Each number is 500 + 25 x the weight over its row's rms, rounded and kept within 0 to 999. Layers, rows and columns count from 0. Numbers have three digits each. The size before them is the row's rms in percent of the matrix's.

# layer 5 attention key, 384x384, rms 0.0453, rows 227-335, columns 128-255
095:473574479545523515504490546518504480500515510484460513480505466494479486555482498430509539494516496496479505500475482474491518491493453451530468522516497520467511481481461474503505514492477520479517503471480519513528512476519515516478498493532498535549548534525488518512501524535498481499532517483538468525516485528503498513502480496454530503524478446463510479496476511525489469534472
085:514534469459488503525475507481510540486480486538475512475475490501487506494498516525550520511523545479516465491491508505540507517490470463477466542508494540560466458493457498504518513506440513514499478532535517517467477502501470534478493461510511506499505442475521475502480534488487488491470489482533512508517477514512507469559495431511545498552472446516462489467518513534480540497509
091:514521529501530531543495511500530549485431505515470530469456490473435509489527541487480485492463463502505519478466494502528495530495458518466495499535510485472512496510484511489495510499475518521493548575501510548518496493523507499487439501488477522519514477513555501465502574520442487481534502486498511523486502498498532491505547494536498476483479511438484521463522494496492492522500
095:540492532508511469525503522467529513493494489529500521498551508492478492491516470450513487517451488509477491498498477513519542527538497521506516492553501445484502479497515495546507461485502531493480512529481498517506484544521498441485481539504510446453506486470536489506512524521490513489483458492478485449511498539488487489498533516462479456503522487456499474523524529508472503471482
092:461483512524499513538467495441532500556523470460503491521532504515514508482514455495513514533472487543474470502482549529525492511488468474521505498510544488472508506478507474505488473549484531532542494525495518485508510543513514510497518478473532512519523528483525474485516492485479535513490477469489501512456505487501538469474514527581483555483489513533486503537500512529477467525479
091:512549531520477523508517480496526496492493503474509531497489483521517527491540473453482456455478477501514537535479475518505482524556509509485517512472435517538503494512523493506512507506473481494541516478484539495522492516512509542548464543468503459502507498515524503481513449525454465467516515504508507543507528534482502515510489497488502493521495453520468516558521448504490499498515
094:496476495527513509518515506470507501529442545547463497500476497580519508502551511498524482568472508480515452496490553498465482473487504495520421549493488496471494464503494492512477479533519442498480523472501514518503513484504485513538484516504506506510512523439508480503522500498501490502504526468473500496477495508518497453487522461462479519563495455513508523493563472481471471482510
091:496480488511524556524500537518520442490493476512483519479528503465513504508528487493521492480490525503493483514542564507490555518478517506500557499528462514477452442499470498518487511508530457511472516514479500465508513493524523489504462528486471517526499469457533522464524484527495521506479471490501474511492483463504479469502494524503452490482493511513499514495462482512430492586525
089:486526515489523551533482511519479517481482505467480516494513521521486506536529484512469520500493499521496512519477474511489471478470508579530484477505498491504522495494508516474478486501489566489505529543475485525508485480500492478528499529474461485557457510500502481439528491474497511440500533480503496495471434490512512541499524505468495507460484463485461502491481490520471514484506
093:566492515481487519542510507509489493515514495511538521498527492517495514528496501515462444473481487488552518519525490476428505474503538491494507505487513466462493520548470496499514493503491525504506502496497502513505507544484507491531470538493532473495485495513478476509446545435467537516481531498459484481522494513463471508485507485496477494516455509518495522491490537504522464506540
085:536531527497467477507480470478488509472510471492477510526508516481491506534481439521483489484479536472481524484502447503520479507509460495468489533501502500465544524493493505508486503439522498489491486522542509493464539537497468485485518484507471493525487513490454484489552496504558502488482485477508475478504481517566453532497505530527512513459503533485524506485499468510529534533450
086:537472505469464505499500503511511505474492499526486497511511500544518538474507534486530490539481505498463509470487534507505507465488515564485489511472488490480506545484496473470505488470524505471506505500475523488506450468475495526528458539510528484472525477462495475481550511486492503510468488493504491492509555498518490475447499486466478482507486571514452513514495494491489527468495
091:520509519509481494525522485493530481534546492488526533491525484525440499488508507531469463523482464498499497472475474548492467528528460497480477515497503510490478549483493476507512457477490495485494487508504460472529498466537503567547480496518512475528538454436550516456519505499522520484456469482515552463439477531494492525505497505524515488540531525489519492487491509509496433457509
085:507540534504512462494506516444512502514494515475487518477502479472484485519454505540488524508461548506497468471474536488501458521507507456495444523488465517520533493474519491501507525499455526475471535468515489507493478488494485479484511523473538463512489480500487516483462510569483481491501446468513493491460513493537500519512491523458462474503491498483532510502481535490484505514468
093:529496527477545518546506491502476501534500494453506519485535459454532509504474532477500479517522470507479524462462486493484512450560499492528489561527549487533485493482507473489492525512451536498503497475467504505488502474505547530527514536458522459484495473487527515499478501488504438489517494515520510509478497528514539521515494483494493514488481497500487500530514507522472487486485
091:455516447488500504488500515555506525510486449522537490533487521547498508499519537546485504533453510448514495493486461475487549475478491457461519471481493511525492479529499505496532538501459524501538467483525498466495497514479491487519455527492500539462470498530495484485472531478465508488494488517522522464500532453502486506477550531502483514480472538515512483515527524556542488526512
086:538524493473546492478485509509459528550532503544462515499468494476465538488502506539514512489500518475459459530506510499504464478500501480521466468494520554488499523547495465492501536506445548520435481520529520475517530447502473480486492500507463532496476498528515436533526539512507487484466534494449485479512531486518500527488496556488576532488481481511507500502507469501500517521488
095:504518497486516499470471504543480543506520491545464484476467479454498524516448507491530521532481466500518482470478496488523488502510492537470525503503533549517479470509556488491476501515483510482516503491544479508475501513500486488499520483536539498475492453455454506535530527512479509478472543460473513496483500498522523477545483512520555532514460504529473549509444492530501500456500
088:466496519503504513498511521490528508515527516515500461510470512511571503473520500503506477486478508512498520469439442519522524524504534475439530519526498500518522513492473440444491497550485507510466470519455499532479456491533487512495480463486520483557536503509470502481529490490451478497536510550479519495493454458487503524490470473486500465500475532520492481496518525505491527492483
088:520450484530471481505540522514490545467506451511448496546514508493502488504529455499518519481485471521533521513498496504503460496519507492491528483499515508524526443497528560494480515496480493539497516530442460507479509527552501477471480425476495511507471525519487465517510509508515524538466464452493474517499481548495508517496507518535467459528516475519477513481485503496550453506482
091:442474514552489536484487518487522500505494523469505450538482508506508504482462494534492502523512520450528535497482481526530466523474485485542473483503512563545494553478510466485490578496497483461512469500521501535523488509503506469532554490497546495509505526532487487554483464527506512494516514539510504524471471509460509532476518472536514480530486514471507480496463509473540519498477
084:465496461478488478519491525508522467501520501517516467542523502518491429506484476497509505528503501512454503500556546496488503516526489509524527456461493490484494484486510502485531451540505518534527477441509527490509522467472477460516486499539493467496490521473506538491500499516516505507498519507471487504493519467509467508457491489520475471508500488517532559454482523460545512526482
092:504495454480484548479472489499496545503455479527529486468484470511515559485479504525499522496519468462507529504496460449529464486466490517456473548453479467431475465479492459491479512486512469493473543489521510510514513553524490496499515482535486538517485514512448503474462511505456490492524417518498504483489497473482489464484534510480531494504526490545516490552445510492501490500525
088:506491469507504467503493549491507458528556518471494487544500464476478559524482514488545493510471509516517493529503488568482513518525494485515539520542534502468501478543509432530490508504472481525491503498488543458492465486516468496539502520466501468515495507523507499507519475514504488515510519510496499476490553538500469544489480475516465491489497430512540478482496492484531523451479
087:548484479466510436491508506514517452485488491485449495465452500482470486504481465481473460504510474511488494494482499532495496504490468507451534491549471485537497478487516528539514517485530513532489478520483504519481463496523507510482495550475471505514525508487505485434524514499520499465460531507501523504516511502506527512531514513485505540513510487492522533513503521522487543531478
085:469442536519519514515499500467536504448512513533499551497498488459459501481524535473508499487540529503448497550505480485492502497454475492499536448495461558498471490492482477518476510485491425533478533475527535510492534511517463491507544447499466516488494502523477505530522521472531519511500572498478537539554462504515503489517505492473536496453495491543492474500458511512493516513504
095:453466513494505493501510523518490494460524515542478510535485493499516498509484510545499475495519467503512520471507522466462539504479511538517512501478465505434493519516537521487530505539522467487522477502471502490457476510469474496521479525529502510501502490471513460460513490470451518502553513481515468505492511474490511478477532488471514495524504484537535486509538504482491562466476
087:511518505535449572493501538475498520492449507487526513503482466497517499539535518507502486504498503489494548470554521494473466481515478500481485533471470511483516479531495499503482480440537539469505534524479493521517516569551536500482508478480492519480512506478509469485473507520499509483501539464504515493509531498529509500486510459463536490516514514504456509561487489496504500461547
086:550465477473513464490492475450499480503548471522522513519484518459505558515495528518486501492560543433524479501474536536511477535491500493528501516502484492468523521482495526447521507532543485475491456476487518496523552454426509474482474525496453531486506487502527505506481552491477486433499480509489503508501488473504515501511448516507488507501525510551498469453451457475489486512493
100:476493481460533537500505477499492470532531498468511526537504503443505522477508480504520552521528559507504473504508504546500488488498474485546469531476528525517513514506440488518489501512464534509498514476505543554451522470502522504486490520465542473505518508511491542504454511500517502509492538514499533500451499472486486497514441503533480515508510487522541482514498534471475542505484
094:512533533483506533506477558508479485552522518502480506486520568505518478515497499486494480502467442556500520522494496495501517522510535501467491475480546471510476515494526504484515470518490535476535549504465490504519485477521542446505482513458532498506480497522542514518482483462466501492503503506505514497479521478463500486531475514479492495491483457456505522492532489521494478486470
102:501499487501428493506505483483499482465524492510507472503530516521511486456483479521473503483519534493522509494536502492505509485551475495484514510471517542548508478508507514504526453508486519499539489438497472484513526493474489493474498477484463491513477558480562502507537476521527476550523462500506495515477519481468505438529513512523490486514471505479497487507503512473499538531529
101:472479501506527512545504517505527522526470550467544502473496501519481506487473532473492512485535491555525487504521458516469517491516530491494551482518527475508503449492485508485438482493520463479491523515523474477486528492567507509490529482464477492507488511495500466479514512528516482524455578482475535491476461529519502507475521513534466480512509494437486483497514501496498490484493
104:463487534478507475494493513456507490525515508504474495530518495517468566522498528491444504522487524511523488497488457468449499532544513491485482495494525534524553526500497538539483514471542477540480514507501507510522505516459531469455445487541482560494441434487506488508488543495480474525489516478477471489482520576433506494443514524493528511541500466517477518494460529515506452481495
097:491534459503504476491523522458508518462499493499505513550444489509524476509455519503521525496506477459479466494500503498500443565446486521505557536520493485483486506501521481490469514494486480489469505493467497460515497524498494475473540504517499507486502496513492485519519473504508532500545453529498504469524462549498523457523498554502527519489524499516526535559474445458501504541518
097:476493520508550482448510527511517506515489510479524480473459515485442512532484487549484465520479532484489519487522549468474504483479467470505490517499548494486529526513543503498499468486512519498520529543525526527549476495479499479534465499486488518526547507487495485472477518529490521488480514509503466503495515487513524533555525536534466507523497500518498470509489480478525485543481
098:484526537509518487562516476560479529475506520473517485534502486519502505543461448511508493511488503515482478450467523511503498505461530525442535489502547533540465502485447517495475503508496548502508436501505504489469511513507538457494516481500551489487512552504472541482485516496510487484529489533537463527472529518501496521472486516490492484485489466490495473508505503513506486460510
101:518466519522490442494500502551519496489485502486537529496472477505472487497497527511535558564503457522522511481474486507482519491441486488487481510501488462460513481457507545568508494468505464512485474473511508516500479499495494500482495459494531556522563498507500528500522535525493506501537545516480512525504523483488491487497530481528496529525485509456502507492535457512471506409531
093:498476475487435494519490490482474474513485469466484544494533535494519513464525503477513477514488504480494515482504496471475493493520500475531514534496469462538490530461511510481527497503520472484459519478499495522484550521480526511512502493554479487532496503510488476503499489471495469527572487490488508505478495494494452532529517525546467471504542488477482503533481526481515496557497
094:543481469515503494530487556517492554496495488499469492491488458524522498510467486470490507549534534505502533530501547506522463496511492507475514503475507505495514448499537486535532465507515535492457467467521496498428516494533494476497486528465449521483484484520441554479454533483472509513456529521528519499515544469504487473534491513521489522471529509487504500476512531467507493525500
102:498499479489492496520505505499448536529447471528463449472484496496486465485493509487541485510526542514479533525518495490467502489472505487492479496460496470487522523513511503534490446495543506498510512505516486529530473572551557529539504493524535493513517464486477504460480472487476590572477501465494503507465488486452498479479497481541503512498501527499486501490484475501514487497503
096:485548468503474474462468501504481517497509499496520516489496465493469476493537428537508488524518546514481527499541438497482469503539480457480475512513512528488547509480529470491526533492503530495500482501506498467561500513496521489500505456522537504490498515536411512527483480458504485538509525491474477478525470501499493480511519488482547489530546479504525505524495483521528510504522
105:519496549491483459465517472479544474479501482530486486508494527513509488474564506495511495431510493508440538511479506499499480497549475539480515479425481488493552476509539509496529495505537474490448482543520509513498451516488466535481496505486507491515475523490538518497547495479518535511516493492520478507510523482475510503497505530480506478494521519521526504521485490513519516491512
094:485466527465501525495496479448506500457533504479507527513500468491554508516511514493452527508455497505465512481526500436508499539496473471502518499506506546472488469543514530488541533495518513510528453475473472475515537508488499515469517488502493518495496485516481510526501474502519467526501473489470509531516545466513500479490502466487477522447474423497510489495481514506520520532527
098:501490482503482532514497513534541497482567459480481501531510519513503467465561484487519506534502515492490535501511481502546469494501472501502555510525505493490487504502490462503483507449517499535494488483525494523496466495500527486499464484469480504521480542477497487488487524515498503485505469495516477488458473475473516511531458516507475492502435480470506506493472493509513471504504
107:459519478510498485503510495476473499490488487478529488495508495450483486488462478510515473512520487536500474495545491513508529451503531491525526492490463503494475485486511489541492505485544515512538490493492544500536529457467504445516512506513525517520500522509522518458482536495519503512499478520455470512515509452499512535473492532519508532508500525525507509499484500497492476506517
100:462517488492474485484475491491473491567499521548490495519497513497512525480454500508528504516449514469484490477525506492530496527472487473528472495478491499517496491461449472475468478509487500524517477544485531449531500502465510525554474519534499503454521442534491495462502498504470463427489477524506519477502519503499478526486519493492497477547523498493491515501555502514458489517522
103:499513486500475534482447484522492472451521503479516507490509484500485517503506513494517507570510538495519487504532504456508470527509494511456491508479497483482500485521483520526482502525511460487503530472510535512461510514499474505524529496477554486470516501513478501521521518524480499571516470471542504485498528495489500499500507522568517482536495485497512509484478472527511509504500
104:514517460505507526530481531529475492467512467482494500505520521587508523487513468512578493476491486484506478467512504483501531467483533490517467522484486496471493506502494468498490536545536531524472473504482505502502521484450527508498507535536500495474534457544522468517474495488476473500531497471519534488458498487516516513493514493488490531517518465567484520529564521475499485461498
091:522499501498540493470545515512530520491481469551477535538476523458520503513486541508566514498508491518508477530533484513515498529514502475544479479516489549521525467492509531482464530499512468524480483481535519465517480504562513497501514486486521522469481508511521505486489485522483485526475468534495488510507536451468495534517487473520499536499490501568463461473519478518501470500489
104:541498495516501484464461541497524530474528516487498471523503522532504520494497488492474475483506480542497470486490448459524458484528513511508469488502488462484513522487468463507531515423491497493475521535514469506477457514498509502473470527485512494485458530521479531519530488523530497499465476508542548510487498456511498499507512504522529484453501514461494502534498473521494519481456
098:492516485504486488483481539533476496500519512489515517533509461500476481544490512545502517501476535515512524550493510496493457509476480488538483532472486486518451503479472512496479505462527514516510529511517533526469529496510497486485516527523494465525490523533467485496454489488473477543519562490526538522523470520498469504519509494485504474482467522532471458511535497514514463463466
100:516529460525505498517505473539490485472534450524491508535479530524511473500506487515536450484497501464496499477471532547527512520467509494484488483498469524492481455512543521511503479508508504501478494457500514455476517519533515512512507506504547530497533502483467521490556528444489539496512523474484530529510495510513525464500470520511533499522521470528511492514489491497496523489468
105:472521575532514481497478474489489427484489539495497496497502514498541504469492514498555485500487515473480527494517473478496448490475508478471477478501544507499442504483548471478527516501507549481476495472493504494496523525502496539526463489487509508471499540550499523507495512534479506529488489533420501508528478513452515539489526496506475524478487489474479516525552501470488488523528
111:481502498528527483502547495515515493514528494520521475538478513493512519488531473525499513513526500497463506509497495496532507483505471490497459476503492522499523505490481479470507498536509507475518470472513506516491491506491496486487500501535543505518548506497453505501472511502479497478561507477477492525494514524512507522500477459482557519468517499530489489542492515508532500444490
096:534496517507477506467516455505506484488495521457529488511533487524451524516476493489505502492528524495501526495461496480525492511511494468511456497462476442509520493494494530481504500509509519500495518497498527501516479501524520486533509565475460445494488465489485523440518498497545536503497488521505473535532506511477495493505514553518490480527510460490487497503534512513449540559514
102:498525499486537532504486556511495489490533548436545481505489514543533512491495499490518443548527530459545492512455539509505484537518566536557487536488496492478483518488521490528487456561471525486526529483478526507541483478504487548497499511481522504502495516476539508544470480464465446495481501493512489545475518537467489499490479478476489525548500527493484456500474503496478486481504
099:519517441483514493551501490459481509504484528465484497462468508468527550475513474494526485481508495457457495490498509493521518518484501476492518547487523483478471500489516494459520485460482479490486505492466506515490464509498493481500502533474490471519478474514552485490525522463509493511474484435475529498491488451521484519511482492510552480514503501543483500502501488505500493512499
110:462547514534537526510473511497492467545460505474504459504532479512538507545527506490544540479479512467484510468493468490480471514484470465488482507497530481527502478544508517468491498464504521504501490537483514502542526518520542475506527448515506483464489519458467461486492492544493518510515556514472532476519551505492514515457520457483512499529496530477471516509501529531522459561489
107:522496500488494456511487480522470529498536464523505497488495513503486517502522467520519528469520480432469539507520460488523516510470484495446506483469449495491522532516520466522492496526510480536505498504534562519525453519502462472493498475493489525499527535501463517482521479476480513484499532485453478513487507489509542496541428506479500539477497480558530506532514465511516526495479
096:542504462487475439522512513517499478479519526532515549466538533463520518484455453515478492481510504564495504477526449539514493492466453538507497455505529482507502488552484522505521478443488507510539458503514534465462511522505510512536505519467455463474484458552534491515458523488559502511485505458487480492545513533523469529538512461533472491499499535477463499487468491504529510533503
103:439505489520519458508512487504498477474503481526483513513532501530537460483534485522511515505470485499488498451500517525517524460513498541478484503491497482456499490508496460493513442518513509523462479484498456480530493499473520473511494533483524495527462484481467508486554442512533556510511505437517505471461491493481524481541494479481449489476482450493549535518463493489513505468473
100:503497473527517540514503474510492503484492488486518444515532515514512524497531513468460510508455456534530498516505494505500525525488510495520521533512479524535495514475494508492533542470477494519489514478507489484483506506483525501513499514483494489479490518503534477513506504532473462542509504524510488486527491518506470452465561520555494471492500516489427501489462503506535499513479
099:500480525520517471487500467496523509534556491461506485495495479479473506488438516467510520495498506533487452503511496524499481496544483470563507477501510544504515488548543471507474486534499515479503484503489526475499548467517504510472490535477498489507511481540535502495495490502536490502510505518456504513555531509489500484507463514526479453524497514528510511509513526477523488495524
100:524466493482532474510481501465502491500479552488509446537502514505475494476520461492519443499532492481494472508455460481549487474557505481477485473530495489461506544491495452549492504516486462496504533528497476527527493530505550479469471520494542481528483508544503485527488562508518487480500491498496458506491476534480501530519471546532512494459497482499483547498455495534508486457505
096:517547506477505532438512495476470506513502472522495512508557479482475494519523506547486490451516483523501507496508509464561495488493507480495574514482505520497531538487509512529456456507502504498505541514507489499438508509503456509485510541462489536474492492489508508504537459490531517522472479487520530495506502490503487464517456543485480480498495543457506478478528462473502499485474
098:509530503515476531506456504514500504491519491517474524452477505536492521498504526462515467532510493449462484473493527511505526515485476515474472541527508538497489523492508454444490499482518558506523503488512456459461468453497539482476484510500527488512472552500456496520531519494486496484523470475464493487469498509478540507491481434459526493465523430536526505502514455495473462463496
102:493452505529497501510500504514483517494504496512499431488490520506544514508513548499509515545481518473485510505502528527469497456452528469507499513493485524486534472438525455505488517473522505473536476481495517483466475514467503535467547515506538505490507525526488510482477483509450526521519480486516510489491500508463538505525546460489485477538461543525554513470507455487513508496543
094:523475506495495497484519499516519500502518491473509474499492501490462547520515484494462478498540519468506495484515513458497475458496485557514500518490506468449538467469497466535476497495466494476532531512512546526534485509462515492513471468524521476481503480498487428487519482472467533512516507530500524472523546474495483464528523487526465486497531493494519518527517470518501483515517
097:498528458503513545444470526494461485506495492515475527517508479532521507472495485507462534495512494491519496542516473469571497507487503534505492516501480498488530504516490459479498530457505477524497540532491457485508475479443546482495550485534497517521495508536491477476470541494469510537502524488476461494505495536484479472486507522477525458503517548510476506493519484488520468552491
099:521469471520483482509511489523493496516491504551512500543495527533476458513548512519503484479500476521496476472477496532479485487552523511477434488512522496445553559473490456542563518521498504531507523477516509501532475514508519482519534548478531503538485511524499498514504500471481509491530517542502480503576504512509470471478453458462494517498494537501532517500522496448540488502540
098:497506476538543458509507479559485439538532497495453497523511501495471522476520470499524494494491478510501492510476529520531476515504528517524503507504487483426521490491453543553481501515512450496471550511524482534508479521482479506486474489485486524474483514500466508507546498506523509480514517469520475529485472513498482481491450481499490504490532479513531529490494506486537507472522
097:496462552490504476463494490468506478509483479500498524475516441478517505485479476478500531469513489472504554528548534525503488471461483513521511482484503490541496508531509475499505522523457503510496547533539506525503499507486510449455566480450511461474525537486487492532512494461489503510519494524505524517499561448507524486470516524516546502515507467439488527471495442495486471495498
097:482495495482517472483481500518502495519467457480500503511491490503542473486474527517491499459461512543537554542526474502518517430512494508481511461488544528491497523505487514491470549485514504515473508509503448476522491487486465460487522467512509487516498538543496527431440480505488504494489565488455475493507531456479490525499534502528525500499503473501524486548512527525523481483503
094:536532446495508505464480467450519542486506481490497472519531474542495518464536555484526484513471521495488465489497487504493509487513505502517480477519479485501558491478512463445525486525523455490484512481546508490533458530518517517555490516471562481517522479507494459501515458499451510472481487535441490475498500532505533492505477505506492519509503549538478527511534519517512501457530
098:525521463525487492487533464518473516543463483535501491486465503453440515504518483513519513493489497518468507470499485536538492527473490482489496516490481482483509495485462498474528494483473509505470512466522488441506529472518523494544523523537454513502455515498505518480511527465520541456524477496517470456481529483531490517513461505515502524489485483522479522495483507483511508511498
100:487531483565491486522492518528528522493531527478503518517542503520500492540478512442475476510473502520498490517484481531516515524488496537548479516447548492497548505478511492482482501503523486499499486491535491496537460505492505488496485532506524479493513525509479555457473515474502453547514532539482489482504479516504487534446471504536495482500502525465484515477516531529486487537526
094:544470506505541515506462453466476516511543507481518505517500475516517516512495483505482471490506504440518482499500506444494470484505539505493526488476535533500501463488507487479472460484479549527469506527480495480441514500502458485545503543531495491518464501528498496493533505472532580512492492477519506502485512502507518520522512478450508512489469495480474510506479479501496537514478
102:493466542498523466503503557504548512490544527522500490546474474517472529498505503455500519538486516468495513532481542516516529499500500462482494494514430469516506502501446545464516539508508497469491489477508529480537477524484492482487493460497506516450496463527473505499496509505502516538507511472522516499497467538460516551566533501520494483497539484513514493477546499513485532442489
095:534521540519485496489517498463453507493532491507460499510511519488466523476515489488484473492493503478502495475505497525465504516525473531484533516531459530502464504525542499493467464514497479522495516500512475475490556518438491483507489535464528478465517462515449508508463492454456518495509452503472450482494490514513494525533495525457490474559491443492516508540460500495515502494519
101:482507528443495477527514507462524492553521517483557525465505511496476508480516448491458495532452520510450504469523473496539471531502470483471538483498519516541518515548503527546511506475498475531460499504473451491553460494511521490530506513480496506496478481488527507480488530518541472501483464485473474462464473510465509514512537524512497470480474528459490482518473501519509499458492
099:477493500488514459505541482459527443481503477515482480526493499520532450478521486523509480510507458480465551477520513497522523501501524516538495497525537543517462486497507476483516511519506432524493523492489489514454513476496492526446479557532520474509458501477502498470483498493494503509516515489486516482414476461476507536539505489517474473505472515511492491531510496510520521447510
107:559505488485481514480498478496473519473539463523490452514493477476517484474512472530458527477486480473525518434522428515478481522504495477500529486488520501526478492513506507508517486489507506473494508537490485460482542515460527467510495432471442525524500478466455495515519480522469511466474517487517539532537472490514502482512486527480495500507525503492505487481451482521531555543501
098:446536534505500522478523482512495501528470511502465501466468527495505510496492525527516494494480529449492453509505465501553513480512469482509513504500521505537526522465522496495521509493545542499511510489485486462478490484499528495446548479481536513501532491517438490536486514476496494483486498520517520478509483523531528488490539504447512537464500548536511488518492512488464515504464
093:479520536511506510488506505510527472484487551488439475514509567518461510487540447478491539467510508505466528483517511512504490467528540507491489479488494512535526469486483490525526508528506524472524543534497484549483523492484504524474475512498512468463475480528518519510499538489506472488477521475481506497496488533494473479460474525513504486495499522488521514504487444503511516513519
097:506480476486551512456506536512488491528506501505475517453547492492516480503504533497551529471502541504455455507471490490439514472499509533517485511521504554518467507518513486489467442479535512508489499487558540516529531520495522500480491501519483487550517512456511497468553521483510496514453499468496543533473517473524448478521546550561496546491507490509494501497490499486461483539558
100:463510468457480547476507511521515519477471488517448530519490497501504473475487470492507486527531460495497520521515499483536490496489524496446530546496494486494506508496503479508455502518472495513459488528496546492482529526500522460512527464497507426490541450563463495488512505514496522506514508462452512519499507520537494482506484505461497480516491504524509507514494521527549463529500
104:483518502481532502489479475523492510547525463502471527506488466507544484486498507515477529532487512463503475486485511482511505517512500503497500508503466490515488469497463499494509493539508442470528453507518471510471542490493476495496494489513477502519518505497499462504486479529507471503496516479490527545490498491492451477517474530471514518496485500480537519503530446513492508504459
098:500479484472506502527536521512471495506457503494542511526533446547498447494507457517452507465526518532536556486478493541520462515503525500486500491498508486472489441493493512509501530508499471482520473502502495471497480496492502504467510526514510469518504553516477489458514503498495438497504481466531487503478502506547495505460480491481502505531513483507515539512485514496468510491492
092:506486504536515454496545539507512481492494513481523459507524519449439498542500492455501487502518461480501472492498520492499481472524513509511509409546500516472510486443475500511516483424507492481503503475495498527498541506521508521507537522505481500534456497491497513496461512474494464525495550485524531497504501503480451518528467459513492468532481528504501496497499518499539508519537
100:460509487512524523545476492518512497554472500488514476540473500503492518489550480506501496504479499523487504507505502518493467516520516502497511519481471477459519473495463483468554476504459508536529513499501478504522485501459483522559504515496462512532470452484533507504531492516494486510547460515517529489488489465476486486536476528498542538548470475485500517469451480512469491523483
100:502457519504491512477503499494524550474485508507518498510551529492542484541485528471466533514505514472519587501489501465502481517522491510498502514526560500543461506520486498468499481551479484524516501445474491490513524536476487519512500486482516446499498502454459530493521482486541519497494438471501522501449485494496438475471523486519473463525504510543565497511485456500507489510481
097:501542515473521507496503520487505503497456502512505487494459494491517461520448512499515554450496447501473539530542566486470507474526512485510471431506483493500524497455501515433497485505496496540501512447524467481505494490518544498459524517516454496498521500504492520558514470540504492520505518488534495537498541498447523481536484468467526511493507509454522512489501467482537510512483
125:525530475508476558513523469550480530477479490507501519464527465450483542483490517495505500537529494497494483488514534488494528537470474488532480497496520537521486490506551495504508495478525489491496477478468489542484527561485527486513502443523521516540501474480485463531517464567498485503493488517475501462473479531474534490489507503477531523509496484516476474490529472486491511455514
128:522508465454492511458549505520515518517465487496504508530487482459527473512454505502522529488510499515541527499498502481550453516506487485477459489458501539493526529482530492530517519486521469493506527512489512523487497500481521473464493533497470532521561485502495503487484507485493471497520515488509505532511517445476527490498485516471468527504486495498517533458487508463510548488484
129:500527486497503501518509510521473496501474514503530460497519502486513485503499525489500476492445477513532537532497466477525519448491504519499486507483544483501503517506509494499532493514511588550496510497474532502504489536459540482496542482496539464456507475494479512523512462475493477512492487513491505498495536488502501511499537497474518487488536476427525498482455507515509500480458
127:493518504473523490495527518537471509479486451540506493474536516548503464498507543490502494495494484541506468484467524531495564491497523504529483526520494507461506486488515485531516464513471483496538438526504554508465481474431483482491465507478528541515542496483499476485538467501458499484502500487521506503466503505489499511480487479463457526505497503491500513507496522493483459441478
131:511538517511509496499504483526492484507489472520502493531469462522487486476483507500482540462467527506537480516497518521523498530510490520533501491527494534510509520487458480505509549518528515465500500516481512503465533492510473467520450472475478480519505519517505509472468525519449483502455537505510537508476470526511523472479494506483437510501533491588516542520510526517505521531535
138:529514539527527486481509469504488501524477471473492494518491509506449515505507469505493543501493549472499485447499552509537509484508507501569462471502486490484543494475498488482550499532490532487526497504526494538496524500491484484476499517469510509523499510534518537536487512481485489468491516497512487516511470444520503480526520482495493478493482486489475511511477461468495514473500
127:533499485509501444498488524510513500476521479515531539503480541511513511511486462525512515475483471485537490493502528487462545487491491450461505515501477485489512530500514531489462504485474499518495500529498495538500480511472464477455481484516466522482486507477502501535508478526492518503464494521504457469523466476509524509505523540450469488498509489464516510495496486486549521543533
129:473478521513479491506493540473505516507489531457483497516464500493482488512539486516514507464513520494517484512520484479499530501487492507500523527506495499498516509544466531475490525480473480481470532480503491491469485530537501491515498472478566490483531476458516507532474467455531494501508515484527496520480467518546535483480467467489512471469494529460504455485517482497497556484492
139:496494523529515497483496467494463529481478471512542496438521474528509524526519459528489483506471547459531482498504543503508509519479511496467480537463483480504509506488491488514505510474498523507518489537535480533544504484444554515522474517465543500520510547492465517512502444478496507456468533493495461513495471506491496479473507533519504537484541513486505466487498511522468503500477
131:492502510520551507496550499520522526512528506546526491506522525471506484506512527495452502497490481528513474503528526523489514516512537492458498510508505537526495498487504505487528490524431531479479478553498540460465474469508512496504477474492502499505502499514512474498463497493508500467488487523503481499528518501523482460477509525540488511496494495529470499469484512546492511512547
122:507529544519494534493497511486506480526509521453514468482492501528459509493531486515497499484513484548454480479460465537443520518491489483516531485486508486479513476501536497469506498537471527487522511511472526516527504493536524482517464542535490512503495534518512514508502491502501532471527497491520500491504524510455483525505477489506516482514491497449491495492471538518518452504480
129:477516516484493506474500477488486500504511482495533501503500505479494529502504498527459468484499493521489475488540468505531503466495488482512520459544513566495487487490511508475530524512520525522517487505512491474477521549451481537504504496496494556480508526527509521543497518483525512481466479443500481456533504505556501486503550527544534515497507538541459490493477479517454466429466
128:459518510513466478482503515465494490488464541480471499515505494529506455533499496496464484473496514523482515516489487485488477477522504441514512457492514492484480512505524486479489519486523483508500473543498494515465437528522480472477533533452462494475492474554477501504476519532507507519517514532511511516504484519509496501467495520499516483519525520505471495502542496520541490461510
141:500463521524518470505515495481522483476482507458479493435451511534513508502527492569514526507522500489500496558503505533498505512491529542491484436496499505464529485465513477491494500529505486467484498490500484496520474500470484533530508547498491477491513507486504470454500512495499525449503518456495499545501502533488525541507478467502475568511492497532518477499486563542474457478465
140:528495520501480525553523493504513469472509483486507535438507474488503515540529496516512497524477500463480486489534510493501473496487519508488522547482492477484485491483476496566413495475502534464495531482488560516516511536502479498467527498541532512476475477503494488486450441484514476487467518510483518495528495528505489509477456530504526532442477491549510462502487556538518538526478
132:513491492488512501480493516503447553515485486474504502510497474532517554438505504505441517507553521474487496512513463504511489481503555498521510569505534487477461498505476504509505509465483463501496516465539477503500506509527489509517499522502472468473495487494488510458497527500472522528514478504503502511482513532497480545444456533497500465526512444491526499497465488525522510552484